{
  "attn_scale": 0.177,
  "bias": "none",
  "init": "trunc"
}
Each number is 500 + 25 x the weight over the matrix's rms, rounded and kept within 0 to 999. Layers, rows and columns count from 0. Numbers have three digits each.

# q: layer 4 attention query, 96x96, rms 0.103, rows 81-95, columns 0-95
# k: layer 4 attention key, 96x96, rms 0.12, rows 81-95, columns 0-95
# v: layer 4 attention value, 96x96, rms 0.178, rows 64-95, columns 0-95
# o: layer 4 attention output (transposed), 96x96, rms 0.159, rows 64-95, columns 0-95
# gate: layer 4 MLP gate, 256x96, rms 0.147, rows 0-14, columns 0-95
# up: layer 4 MLP up, 256x96, rms 0.149, rows 0-14, columns 0-95
# down: layer 4 MLP down (transposed), 256x96, rms 0.144, rows 0-13, columns 0-95
q81:485548451506394516482541489479507473456440561510502562438443529448552485494533474471491521488464476545455506506498509433538543505473510404433500480488540461518557533516464481501464468458477487507476480475538438504497505536475480499528488525480492487536484431549435521504483426519450479411
k81:459564537487526480492423532528461473493476548542413498478429499479478523483520551448482526471522487473473478492499537518586551435513503507508504512526472445519533482541523528467432517526518515533479449474529488506524489545492504549514512474477512525491517556444488466511534467504580450447
q82:449458518472599474465538510494536518517566537523507551573482535557511495439543451511530505538515464521505451491399540500513511461450512520549495518491507474547508481530515548488489463592467503494487483477411502496486506514482512427510512436405482532488443512502494522536514498444533445448
k82:480491481594516513486480506497446536512526497480496442540449492483538559503455516539501489460470565478478474507472462469493484486512522538433522481574475490495527502463478465462540529525495551470483491521512528505534539573484519519511443461522452483539388494543502476525436568462514507530
q83:478526554474509483432540549468464506423532532499436537461468456510460534484563479479457510509489538526500464435469463395428478506538525546446477481486510505488476528486466549484542502484464478485538508521424522530536511433505538577514507508448486441460514464511489478522440488532502510547
k83:512502521458441437517458517546529547520513478534530507518533467565459513546481480513512558479541531552461502458454472466515565520501473492529497448526453527557446503507466538517474572486483465495539494468516480530507503480484523526471472526521499425447448486522471408492524475436523515525
q84:495441510488462493459487461553542595571517466481491531455526523453523483477481506523534477490535492545520535529422535460609503522519474543488546459480464470492469492541521487491484536478427477541512488451581483546533494518496553500563488515481507514504486551511551522453430480538491560541
k84:496463523474576505504532508555513504547509519506468503532496452466529489517515498524498490434420524510542417540480495517531492524568477574480514464530476460492462463508546497506477457482470518545512485500515456533511494426512495505537525543553546582538520497582484476441499522509480518489
q85:577498527512483522455459499531451494432525463548523497558534450471441510546566506436461492564366498494489499471501526484492476548408479540517542485467417432525497474563485500504468510534445469515486494514454525461534521495503503481549444491551500469512506534495518479461498490530543538469
k85:519522468458565532486509460529470451480535507458489525524548505451452493490446455424486475479432543524452548459526455528476503521490459451461492535572441433510491516500551473554448552504459465489507524522476499443489492461506488469514499492512498487465514533493540518536516503426500541560
q86:449474451551515485498427435415529475489475492520474495486486505477554533453510476488457552511494521474565504527531491504484496532495503504534458501439527503516518459545471492544496530458516408554579562511474430552458476565452512531525457533457569534534469513530452490529500509474550494553
k86:508433531498513522478465467513523445490556487557444475464492428467549561529507484493454457507538501502431529525517482524487395549498463532521494442475509528521533467497512577517483469496471495508478441513458534556563493508538500528487488459519454480528537455482475492483494472519518469540
q87:488544486476482493492466530569573418523522479428484490524542487501510523454507453526449468539496544527549490517503522481555502524435476521484511505470516454489493495468440519454517504494592497483534581460516537495550501519516506434504515478546515502460518467570516470485461496543498497531
k87:497461523497525532426540521554521486504469512510499533470477524478497510536465495493443500463577579481502505478526506512486445478475487516532441476492517462517470467477545431498463482508505562474523559459564504485473477462472502460483486551521434504485500473496521556513466439481537506482
q88:487511470483495579523531508463462496486561535535595561444570453570554479515537485538491491500524530510511548554493497502443488557494507523494541466486456485511599490443481489462532449471441503482536456444553551539531501525481554440516489493488540529519503516531523464469559526518478474516
k88:469524501410547556513558520524562562503507467500534518471481469493506509521493436495475532467457507491507495489532472527479537488537531557467487581476517451500535468496491497522474457441491477431438454533484479474469479499408524559474526450517502500502416479471528425516486448504504480460
q89:486512543508474486555488470510480519532469567487513432444514475463490431487491400485537501487409521473523462527489519490431476488488514564530508556441491537551509521521513460495475505516508524546471519427550516482476484493527495464507464522431517448501559443509510408578419525496489499505
k89:541527469525503504538510517534521592501537538555482495543481484493484461536497520456508529444482512449460502423559548498498499473539504530571552567473495517516479526461488446500519461480562522567508512499452508550544528478516498533510477501473504443515565477472527507464463479465513542513
q90:608508450485469497500541490452492507542516493532470598475579514453535517561479559514488535435517539527529452522457544527478478517521518493520506528565520522504554476540520505557480516561512516527524488528470563496509552469531552437494508517513434498590500469467429491576431521521482553496
k90:497558463522510523545517448491501559526494539460553526485475497471492563472497466512477546546456559471520499498520498487506441482535528446534452472498521484536503493539442509530509513552533462530496477504466449521501594466492488456481482389535529568442499549502504492429503466496493513495
q91:511591608418492469572518510457520448490436512530492584539449525510489514509475524530499510492434497510513467509480537507538502534506482548490473491522484545523505493463478484434579501519506575581465533469479455471484510448486570538498462502510464439516510528519527534468560520511564555491
k91:492560413516518497512472508487482506503545475503467515518521491450478506534590485524498435459554517501514491489590509489495591487522466503507483474448469469564508569489493524484590511461473532465563533479490399510456493501498507488494492469522455535476517474548534535520478545469533439514
q92:487528459455481477500490513485527423511498474531467442460512508449460481536454535502454504424458479463468461450437518576520529564511526468497457432433453511454440510482557552505460449494501512492547430493535587579500517483513519473510469491411540449458474479532527543494503475498455523484
k92:530473535534526481465464435448480514532454514515499555495501498512477515490475485486456444494479440526473474451470547483461581436521531450488484514437550497514453512430520547539442436524492506496487497474460501455559489520509514496466458525515511533483463453583509489461526520441493548468
q93:414524509431490508539496549582501545504494433559496477509446521481422472496513482585504537476519573414515505510505507517442512478496482427522506434484494441453517481525509542517554544511468498504469518450451488454545599546513479448480484592507473452481507474535465498512513484465433470494
k93:515488489553497561451521504513559510491492485520496544522467560490398474502534540507494514523486462520470444540491506518463450503496476525493522469484453468512580477576538501497582530486536501516473466454480547484540510467488552471456461555508573488431464475500559486525527503432490453473
q94:501481518508514545497499510489506581445510471442507474550460500511496474501520495464448476486494519454483524443438467520495518524429540538514428524529565492475530552515527486446538461457481526497514489479499436442485443492508579534507526535507503506581542487464467512469519495491427484556
k94:553510464486468521499489507479498487503503511489430543574520496529521526461460557564429504508465528517534467464558518496558502545464502535529499547477531544495490459489445509530538519516425455515518527439515545494462452551558489543527511499522508479533481529475581438514486494502508439460
q95:437453421484496486490496469497512488484501511516487515520504514442471474518535475516576458500471505518544486552525510504560484497499443474480509544463493525501472581511524519442515490445473441454446499535421506546533466507534530470489505490480526503558500510471440490454536476553563479479
k95:502548497545550496460504547539501466487576496553491455474531477525502483459473525513557484526505503500479529543510542479574531514515481466465512492467576443584529489479472461566520515472552513537462551534474500499465442504492485500565497507524557484487441467456379498513509519474509522500
v64:474475447544459519493557527568463501473517535493457538492486460473491511509493504521536489495507481449496488500497484514500476487522527493462506510484466543458537541548459516441477548541432514480484519531499521470420548542505467554514452467462491501480515527493496556452512506449557559516
o64:483538524520503495485486422530514523531501498541543454486529537497519520494521521542486526462442527471502485510513422471532494526513491502521553509494521526482535527421547553501454526440501543506554474478533541481497475502488492462462526508475538513468515502490517521452478517533514506547
v65:518486482489524520473476519488493485436483526426457484455477487485482529540526478484525514484521460492552475518501504513470534549513528498532468477489495516461456548510442499522513509466473487534477476457486510522526468509522516421479494543518511538525496476474526484532469488465441543532
o65:483482508546471491511544536440521499486517528487484502533502478476508455484483462499473521495514544520502511493495512456537466471539483423493510526492478488592536465505529537442477483511500489505517527511504534506519473489496502489503505470512493466496483475468518504500546519537465458492
v66:450457482485496478505501466510476498483489527512440496482464496549504461526490491458499477469490504508492517513502556461448511518462463548480540469495523481478509519494464490504552526482549540562495499518467492443540506440521537488455483471478445530553428480460471482479460469512545512501
o66:491534505489478545427486557497488540495545505511518502494508501488498475518521513436511474522522501517530486502503497453522527448499465497470458530516484487445512492483537479478461480543509468518494481503486535511477488494450476540464494554544508553497499421471545500485490527460485517527
v67:491542525538467528569517538491566497530491484486480494570496439466484543522501489481469489463544495459543509456483560453459553479495484511512517506501508457547498493471474497498501515484535485448513494495501496518460510443500480500497449478467500505522524467480457539524515501486472509491
o67:500448475529462471455495533524499510466452456512522494487542461520485471466534506488568517525488513473471500476587528516549499528490506488526483511535509449493504525505524538513448537447498500519457482546497467510504491504524529498517486494515491539493456576518533487505482479496514495516
v68:492497497523527505449488475462521522497486474431481514471510442489462507487471520545502476506492484518484510410480505516532557476450476536544497499513496517535525519477515502468494539528557471531464568502521457520537512496518490512562551479525486512448473510497499558526476451538474506528
o68:454539465513478465498501501513468528463495530503466528533499468546484477511486491521546486486487466503533521499490463568462461490494532492533473465438508441422490450521468509495470535479475503519478533545511528534539517493438541450494510527524488461478507452510504506519505522502484449524
v69:511504506502490546493459487531444499511538567511480466553537429499530493511534532508467528448476527485520489521521466461461525523522543470461527532485537481489474501485501525442491504569494492503486475507512484502467472556546506520503515507472545498412434482508466533511466476504503482549
o69:525502500541430520537502482527468483543523464529504493473515536451469514445452514480495501499540508510563510451520448515480483525498482500524474557476464479530496477460485484506509535459525535464462475473481511466466532529445534503527525503537489504475494504557490499526545527541502503519
v70:541480504477520518434431525498494508521505474479511508509510474505512469534492501501508535510493505467523525512463558492540460481447522488489450484543441540433514591501461509486577506534498507474528525465489518469502484503503496512468529468442478490461520510594443463496489490530534431478
o70:504457468469535524492549527529458523549482506512482506488513464503441491465478456499479500527454472540521430555499453532472537462491454513509516504487535507521537521478477463490463560487492461471524513476491546554494510544504531456516487542506527507556536503459548495503548509554532550494
v71:526544489474441543542437456474488531525503568491541513477496510455470515512543501514504508454536561492537497468491488462494487513457490490499483503483456477537512539515572453537461499502502510505473476521481481538487445516531463500500529485472479491519496530509507535501508554495475483498
o71:513468485522549559503477531494547534507525489539522488500493464466499479462524521513504529515533505515493523479481474543515458518492526464471508476516523502446474490468437511449487509514494482452501520504506407486495501478534573542508518503440508501465484510517511498493500531561512527516
v72:438478481504536477493522476520535500536496454512507463580519479482468516530476517505533511501488517483487481498483498479431503536502500440505519518479502540506521537509548477497491486531415482564539515499516491526551502478485442521514507496498542522549454506472431543489531498536502439481
o72:522541508499424485503519510521555468530472537532524494459504513535496506503492476468432418554501519494505470438507438539522532489504511525526564513513525462448522479518482469516527507523484494528493465537528488513444485491550505488517465464460449526473515473495504490499483515494504494516
v73:522545469509458476534552520466467531493497495484454530499486515504498473500479506469509424502459489430519546525534549434498492497487475505517477486532539517480434464475488505496452564494498482465472488522483507550551515540470505526493491528515542487531423488532498502496510463525521480486
o73:515491540441454468508505515484529524485490453479510504500483480518513490461536551480504520502464494457522499507503431481559479470529525531532490469487496475529518491480425461512504482508490530467488520479456513481570522473526447491489486531539474523531471457504532562511491494492516521496
v74:538548520491498480475508494449456482436486494521579475492465503527481496476495493464484528468540510481468503513504545494475501547555459479472543462469478545461495510539532474499495490471474496485510530495500451500530519499515463500506474518455500558478486559470531468525467457501520466471
o74:474490480475513505514464473529517524557497506503504481499487543491589508516498480412529486502506503499495528530501491476523520515498499543468504552493524478535472481556479534471543490557490505537508479537509501508511549515536559462475506517456536502542478468496526522503557535519477523515
v75:489481532505506491475503519543522457439517526481501566547462503468506505521437552482478512439524479540512504478510516500475424503459478479456481480470527486520492475514473493501468477487522514519484542461541501549459466524489507512483526478485490486464499425496475487465515510557491469471
o75:473483524506486501482504454493473509515519536487493509460566505532489449528526517554487509530480475496486498506513536552508506462582467492518526563507477492482482496475483528499501497521485542516452470514437529477472542501497531540482493506495507463510476504465495488525497537488522522495
v76:518474448494540488565498573465468517481446448483487490468478453490472485435517533469460536555506503549508494490496557467512452475541503511444510491506532547533540531521543452479476467525493473469492487503528515491480455475515546506544543484495478504484516448537465486533511535467478536486
o76:491547511523515508428537497452545486474530510488505496488512453496488535511443514535490529487492507522447474485520532539492552522498511509478418502480527468561512505568490478523506592459500538520516527522503520463498568475532513527468497513501505504538525522490521516478474542525489477504
v77:481461529452483559525547527531492471512528499538450453462465465533480546439496488502539516520510461438493503449500543484457528481460476525468499517498494509485506487458507487531487475511501452479515492479490484462501526512516565472521530525552502523470521466464519468420506551511488477475
o77:481548509537499513515505508502511513483496484484496498529532495528522516507509506501475554522547513471522484547448492562537507535489472447473478510508490495521455541542506520467499461489507518529532489510487563498505491561513552487487473489560468520462529507492514506535414461507553539480
v78:493546444491476508504413478520472486515460474496511552546487509443501454462512504564513495503485499506486463453520514466505490473538535539455507492521513525514505465481469463544455507476500503513524490526498557550514521482500470496464497545468495558475530520522462495481475461486508481488
o78:509461474530557459482468517475484506477493482557506485482549474597496485495438506471470529494469518486568531502507494474502477503495528517495476496455501487468537503511475487535529513519466515494514467461499481463482534514508486562417509462486519488530481495520505492472548503515524501498
v79:468461534500467525484532493472493447491516487544500551517528510488531483479478460495518528479481495489481449482482523526553538513499466541496506502463537469490507550519481442498503503511557448520489507561511466519522465547520499542416518511490501476503510477516472470560481487453466491539
o79:535553503483485516430494502509505515511477480522483501467537457566500506507513526462508501505513475499526470441478539478484449493542467496458482492532574550501484436518504529466523526487521531498523497473513523474533486499438492425525527511517501483503507521518487478529549514483528514457
v80:478473472505498518496539485493535471463526526501506493514486518554558533517520493467540483503525532526489497475467521485426540448501514500489538563498462460525475555558518542536496495501527543509512529523505507529530496511570511546477463513507524513467490503518521492496543510533507509494
o80:516495503514477554536510476544506519516505469469505502514541513517532565489562553500502459497511535538555528502492544559526505508527462505491487505533536512511587497533496499482480468474474498544486541502484453474475501481472513506513480518494511484477514492475446474493488484483495468540
v81:530531521457614485524492526495408546490505492460488535510537529456476518479538494496517502457523505488467432541530489482492521479448478529494527437514529551494471518516481466420478440485487528509503493516507519501491510548521493540499507496499504475505507537514523528474534449510510503528
o81:541576485547507500482484479499547521504524467555519483419463511488559490513474517495489505460473514517541504501525483499487514504513475469490486533506504446504461493460467539504544512541481429462508551482494507495534491539584485469506569508521514476527506508446471500509508498478502440524
v82:496521537469523475527513483472510478452525448536474470540492496436520524477529473481537547504543517543527483521481535482515453423527461503499502532507485520460479530439565513514477496527462472543499503468469526526485515526413535477493523508461495539472493475504522522493496499482491509512
o82:528481539502544493490521508553529484505444515494528506465527453503498495515532499511490471464522519474515506463452507510495539473448533481484519565508443507514517458545513514480569498457508522484498552565491526482516527546544506506500517496479535527501494475467473501441518497484533538499
v83:492551524520503487475496519508509519456493521548572489523502522506501536466543477428531478518517475507521500490508490520522483486472525502497461566469446511499477456508463498507492550500460533542492548480522514505541500515531543452507523445490487501523514466526432506496478510525538509519
o83:505458471467488495506474482510469465513515530485491478489522535511529495552519511554501493555518475447535505499458470513472524515515506450490521451523506416547518493501535490456528489471524496471483496460498506503499524479480503523527490529470522505538503516434558441446499488472519497527
v84:508511485488534592517506480457483564488459465556493493478498472539510476478506481464517497481536525526497450456473435493547457546512460472502476547514472523472528473457463466522502490519537513476500489488521467502478507517569537482470485505457512515449487495493482554465552497506479497457
o84:518546468554546463490463509520477517539531503482535522517505514459480556549471447501489541586503474500518528483531510574543469446464523510454486485521513467508472530478484470458514488458491504537527517473497515520553498496475482536514525549449492498498470532500471515487490513520506546454
v85:493416482476495531509500475492468513510445453501508492513489524526451556496480478526434461498493518489553494463533486529521503496503535495511553474497533513512477495539502490503489530547494564483456527509465470515531491514485534498513476525442520544525552524458508469511497475495542455510
o85:455489492503478503531522476528501516527524511514497500467477467532496526510441528446497444470518473473513463528489502453487524531499531511473502478421484485535508505481488519445514517541470497553502518526494491489502438440489488516458517514502477502475483565466502486532454513497473552481
v86:472492466524501479467478490500459473472459495496508534544456476565466557477512466471519516532471503462519490513440500537495491558474543512514482510500502492504499467448503505529517471483504525521485462538512535470486530455469488524515554494459503471498512552500490548487539488498494541487
o86:534556535517520480489542505487522502507444495537491494517452554522500502493492432539521496529501510499470505552488500455516477489458473515493476520508497450502538508493478522514510480514506530494548502470487480524477471456492521516483538553499475506518518531520509410505496526481537513552
v87:488470505501463500505524518493467535460497513440530476505527467491489494453497491504483507442522469493529437554528465460496478532510505536520478511512490487542526516517487541472480489479536476500495518514494548504529529432478472513511549510485511553490469454515505492450505515443551500518
o87:511532521515525463502525454511504500484463556493479511509477450482515550506512487463515512547458488474509482471535530496517503520421473436497498531454542512491513488422494500461521492515515498446490447506479496481459551472509475522486488502551523477497471479506532507484488512510462471528
v88:496506481485500520528469481453517500515505524532490525525508490535521505507486512517433479488459558488462469504489475475518477459505486480504512520453477528461449553480465484419486569443453525507463528472460556508485510438480433465532542465501516536503463495452512502584518506511469481473
o88:439523505519535494551523524513500508521465492514502528487532510459509502499466553475498489526487489555495513471533521466509507522518484479531506441504518472511522425524535527534520495506492469461466505531514475557531505525506459528481534517452492517496490429541548464485471537530552555513
v89:478471497500555482516497486488487522471465529449503492517553543519484541434513480519516530510449481476498533509514506518496503501475449500499448454496456482496532481468515554468440474536479561502497490502505517555479534469468478546463510554526532547504500485477444474567434539446505472462
o89:485539518490511509558553502490491509434453497459503509504471452499520499545459543497514507548508485470524461529529476444466464540513557544485552566531508487522453500508529485490463496484497490505565507475523457478489519520545469542501478484517515482488498465496461473525523570505537483538
v90:508502469479517524468475507481545499505427502501492524475506486508533524499400575486498569559538514493499468567542490491487560503484445524528489588470462498491486510496482515485492475494505505486473485496529493517521530499467518507520469504504494476503479505511489531475464500469484547506
o90:535495521508541505534553509541477469439474517525523494540531557434493514501492497540520502518470489466491503418503494487490499453514480510488491476488544484481482522527507512495510494480522461559461524478508536517476502493515525488452531509534469495488424502479462546521547490488534459526
v91:505536526522505515544527493480470521567481511513496498499458500534526475492470481483503516480471493496503544486500427518521507461531527544500464479499474454511451528532530491530541500509465510511505513521504484501518474489497449508485502494447520492516549471453473522415483531479518456499
o91:445501519497514514453543472483554473522544469466516485526521549520490530521507546468524504509504532499483477484513468493469507496460517494533497456458489517437528500445529534449489478530524483522528534499468473475507525536542523519544481504497519510540491524496472440522543469504523519460
v92:501493538527534437511516495500502496499510503509486544502542474539467578537528573517524507456484502513479510513501487487494481512498504518431484511527441529505469544548498452509490465500526507484469425533471433455530540518507496457539515454465501528536545450507519507526488514493503432528
o92:518486492448496521521508495443497513555530493473512501483454449487499521481558486515514465505507524487502514449526527496464530551539450473525474503468535438447495522517500516467531546500492536509544510486536563514517419512512534542534516448503512476523491468491504465520503490496482558544
v93:553466550482462508527513440479464498458457468529528481540503467446488498526549529506552536518533511509517523513533465538560540497518531521496497480480519472511506487457508552478492506509517505476513529538465476513516509476498436441538497540496472468484501489508492448540538502481492520470
o93:532506508508506493485488525567500533529460521491507504514516487485515510471455457482482476485486473466449529513448531473436469540512519488563496503537511503487508480512497494506508461467503483506522543518504478448503531514480517562525516480518537530544482527531549525531485541510469464441
v94:472504525582493501511447524473498481515461502542507456492486545538479490519549495521518430543531493443510526526520479502484493464505470535449502500498499467536437486485509494518522482476476479576504490494533486494473567532521551496473531498513553491512500494529508544533491428474500525483
o94:577448511450499521511502461476480506481549506504520506502538499517548487559485495453569526480491515502500478453492518498497468456483533487523503491516469416521547533514446509504519454483529458485551465523496507483493456538481482477511520511477469530478522490523508463485469513506514483508
v95:489509509489504591502516538456475545489510505492515465550496481462459494515524565481496466508451523461513560513476508492586483479488525469480543487493491529467458516509478513526496482478496533525505500573573479566489531492463550487466505459485474557450481543495524473594494504496487468446
o95:449453503477511485490472493538527496576447480490477472483473493500456488533475520479488537489492475530496494461535479483465474527530578510495427496538507497530512535532456508475478442502461496511511535509479560509453511511545475480534539519499507454483482505507551476477495580537540501551
gate0:534508530514475524502454521503426508474467539488506516475480520480468491519477469526493517512481499482510459483490480471511466457530505503453527545509494539493535458535480469511461462472493558443519508485522514499485516458511512501528444545480488506531475515529511538500486489497472494510
up0:518452503512518470503471472497516501492508477519451519521490516489515492518519509523485477507510512496479509513487517457519506484445473539479518500488499519470458491501501520512473484509516552453553538551483531489472496513510510511479442529459543492540486483496496530519523467513517462514
down0:501553469540514458493536526470523518498554516536484478482479516492482527480524461523479528497484488493514523495518460484513509503518531517484443532490496493500522486479472505546503504462474462507507442451532532478529543480477500528513495567504499513482493441512492574499480477483500477496
gate1:481480457501515506504537487555481481477507501482482484487494518512515501473497477521476501551507461489515512528516563525517511498508489494504511484536516473474532475537493482486509500501498513508507485458527443469547528523496493456484494527521483485516492524484474538517523499481514487507
up1:510511510512499504488517463484489478462536510508527515483441456505466519535464486469502476551515497532507521489501529519483503466515519487520480477495511523494481526484531520524511520475496523481519500476532535546485491463460550485473502506534506467468538487546508460479463493506495477505
down1:487500485464463468492514485484536496516563475492459484470459546558531520532522530489484480506471478507496505515503497504502491497488483490514513534495529483521500494483451510485474515506527490507528531480489491481527519443483503486540500496523488500524533510489512508478526507443566482514
gate2:506552471490484502498551553533472521530475523474485546478539484506499543536481474491512491478505442477495546497507491539491493557514553513475556516488547522517486477509528466521469492521509438504478529473498489483433490466526483495462501501515509490491487478494490509478469454472501470506
up2:495454484488524512501522491468542498515516485552526488503505549521524479560510503467452493470536502554454510511528487504484511482498522462493492473463486503512488550496475506499473522523535534458526480469494503487509506484475534485509549500454491496471532523519476513516475483529534515534
down2:540495489513518506499490485479484512518499471533520500480509461516464493516479540543492510501491551517524491459547504491495527487525483486517482508548516481450531483519508517479543496441503504512470453533485519483508471530518455503543509530498491480499514529489525489563502506519521538541
gate3:479564537522512524482517530460492526478499513481499498508515508498477469484491497473516484477482473490508507482487472497499495496473466498496479516503463498526528529553523509477462500569518501505505504460509507497506509501507543507480510447472501512500524534518542512525503492509512500485
up3:483498441452481523525490477513451486507500528484480505498462530468491496501517504480502514498491489474471513431504501543471541509526534473495509512522473502485552495505511479473507518467494506524489519472522484466498491513458489465455496489499497526474504499463525500502512507483496503496
down3:500484506519503491491491486485489522481484517509493547470529462480514517497481488505477483465510524512490457512521495491511478500513475501505481522478502514508480461496550514537517479501472505466490463504495491505516466495489468487482482521496495531500497514495483501502478529516530498541
gate4:549527499510498543499541476512481479500522468503497527478521498522463504525488483510483532554511470503459445528533474504520514500500534456522445460473497468495520504513546491537483522531545507514489492466480478484465497470451484493529541521522498504512521520474480537498524466499479491529
up4:519521513476501510540497487524538536480549509488492494488468463517510495511488499526514475496527512532509483535521468450506528489513506460534464470476533548492511452553462519498496502452503476515500478497556489549490522471503493522488522508472528549539533475481487484495516495487542525485
down4:495489494507526512541494541517469520478475533501507494554453462511494462489469531512444527538508535527518521493515516514503565505508493507490464496512551519488565526494522521535534528467483477548500442504495507481487554494493454526494509482479496505548489477527518527508506471503551492491
gate5:477530506501497528493460512519509479489474510487515533483526501551471469541492499493484534533532536473496466535503500496460486518562544503515468479509462507516520484516529512475498474495452490504513524478522454537451495468472505494503522500539497507481471492490477494484470477473493491495
up5:513505458515475475465479515478509527518478459503469480486484477498405470504541493473492522507544521456473496527470523523538493513542509512473533532531473497493560499422534473493497465505469485485521459483476517505487465489513494525537515551499504507474509493490439458486502514514519509505
down5:486495490497516465507442460468508502527563478501505485481469475545478523485536484489526517566479500509499479516500495479494494528496473524475471476525485521529521547535517476517512413481496492462550514459488502484526477510441516479544511517534483511462514491443503496485486485506481510483
gate6:517486478530460479481453500476476487501490481488477498541528509491485507484514517476497479519489494509474519519521487475515529506508463459487519485487487495511492510501450497508541491516461494497513506494452492497508490507544486487500481533492483523482504488547510517498485540508470486518
up6:454483516483493510498525523540520529515480495549521487469485508501503508503479474464485564482495543499521496502509487490542472480495494513518504524501487479477502483494477466506470456534503508461456473508486478484491511447447516522482490513495504521510474498460493508493487446522466531494
down6:503497478504474495497477501488498474489509479474501494507536512508482493493486509504508511515493490534481509498521487484483525513522526466476529508488508479477511496509491510511509494469507507558502506506466480501509529524508501485523489476494527509511511514508489487499509554489496497503
gate7:528458506519535476520483518563514498519516475508517540485493480528490493499490495528499512513493531478497486485464519514493480494484472508522440455462507524494512494513520531507540467522530527542531495518516496518505513471480515506474426521520473520544470503475479483497533463476473492467
up7:544489448535500513484469509477547488489494510461486492555466487465453508487516496493473521500473530520526497489549489532519504496514522519519498560475518520489503538486527453504516479457513468545479469495504542519502483541474502506541502486493491500494519487503508461499471523513476482458
down7:510474436510544503469479448488507499502513437498478467542512515528484495477518498487505525523452502474511491467503544525517456510511536506561522556489548471487479543517545535483497502438486545507486478510515511529469536520520504514486537461475464492509519468545491507475501466516515530472
gate8:499464470449494533481529529535496491459533510533526533473527516461490512495507492444471511494481534508476529494509513490504498529522506500482524554503516490512492473523508483519468530483536483521509562489488498476496510492523509487456485510547540531491507539550536530530539509495461461472
up8:525522511490506494526486490531513503510498511470492532500511494464468502545488543500532515502463493492482498532468449503458524490494486498534489491545495509448503457483540521532461479497528455560494466513515481476411507521481516483520514481482502495435467501530532469517500517489492495538
down8:493463489488499478505519516493546504469501526498438526550483499514461516497478510534508486505524481494495575555525513501425444538486487494541479438468497488487486517514513465494513488507535463505504488505521488496475471477477489485530515491479460540487496487517553449507453463473491490489
gate9:505507512457466469535493537519508507493510474508507522489518492541472503502499504500481524535491493492490469504514509478493494539500533500526489482539504504478453499512482540485512538501513493508522484486490487501462509506500476502527529540489503489501485496501511532481510495501449537527
up9:495462504512492487530508519514511457493496537490516503460496501499545541490478456497516506498513489484487549494547519506544499496483497495523513547498509491523521503516507470492508473490521483488488462507526521523474520500516482483563524483492486448506514516510504462524506486510488500474
down9:462478522483478514529507503487532506506514516496495471546520503457507518518507528542467512513543503507501495500497476460497510537487504506516472505513501462489467515508492552536509515511502544490515508513541506458516470531479547508488491486481512518490522503527537507544510526503474523527
gate10:524514491517521515441468521486487472446537513527488483471498499504495521482475479481460489520550506512538514544463502474498461525490482521507469490470488480560511508518491479495479506524468560513454484519494430500500521511499484484490483481530449485496538485489532491470525525502520544493
up10:513473487505525458497483451507470487490524506515493492549520441476508524497501502470481491529490503499497502467483513487490498492502512496528540544454531491457508525479498468521552503476486487495498439519512471465543517475540507516517507495528540533502496527536519530505494489498485516459
down10:514511453473489517493515508558522488536503489527481475500501493498489512500553490488500499465488516429457526496479530515480470528502496510501479488497518541479498497541483490518490509498506503520467547494502512527513512522464536485474492514454431534527490513488499521448500526502493503496
gate11:476431496548487531477447543490487469478507506499500531523517529471480459536462462485506502532540502462506492486502462508511513482502515469455503502563521456477466491469498498479512502464502517511494492476530550494477467515523482511497493535499456485502515502487511482487529532465485507471
up11:507527541566504487477489523454491525495523489525490480515481499484500479518472471493463507543474503494464557502474459518518505512515482561466502450482520476498481494478508513512454525492510469486482538497525521479504483528485471525507530519534543494484510469533475480488474538534543494490
down11:535486561519530475512522475523511488452496521507490498496497492503492473509499483507503502508547512458509487446528497506464509487494506491485496495531500490566487465540518519547506512446550548521478518490491510433534520454485540496525498499497505531464462449522502496483487529510527498476
gate12:496499451494450494531531526497491449494490530472460523448570452502509484557446485496464495517503471470519513538525487521466503519527493494501500561480507480524512509516548443480504439502513513539488517486520473491508493489458488508450513527497481531494508509474497561546534503509464514505
up12:462486476496512492493516488531541523515505506519492524529468484497483478504513493452536532506495501494451523492544461564481519493478472488510477523508523540526473502461470500517512517477533525449545512510484557505437497467447532516506537515480509519538511448521444520481519512489510503489
down12:528513517490490445482498455510481518497496532509518506505496517459482544491491504529486486455492498511538546470543538508473479542454521509519511495496506503482471553507446541453519521517498469502522514509526518487494528410473533512482498481526538489465489461527492480521516522557480451466
gate13:532513481554479522468504471523492516448529547497505518494476493528468502472487479473497507541521453464504505499500513465501500487524481485460502502500522521495496530497479511492494520480504537509478519508509492458487497486483496444535496479506484475570512470531491508484554516507507486497
up13:535512473507475526517488510484502507497466482501476502511472481535475512535507509512489504491480495518516477465479500445496474492477491510463524558480466477539490489538498536475523518453483548495484474513499514511513474524496506497465534493497565515516523521535528462465541478495524435491
down13:532503521530515491528497494480473490542528456544513451501528483504481519501508467532511558522480474528489499518494489480496517520516475499495528528512503496468515484484534448455516488547488504531548460484490509520533511522480480494476527490455503513494524494542479494511510454505503511453
gate14:505509468482536517525457476474514442497510524513470486487529456507503445487515520528490502486505519516522531478489487533506473456485492518495508493438513498465500497507500511507469536492492522501470487495471477503510513511506518497466510483555463528519485556490506436478492506528492541474
up14:505512510522468538500529553505477469524540446494505488525496476468504536470503489497490473449501517507488534494524490476519519521513485481520509516482497492540522477476502499546511489504556516541471497485518477503479548515496505483463516521484528470537533446516547500514486497491468519483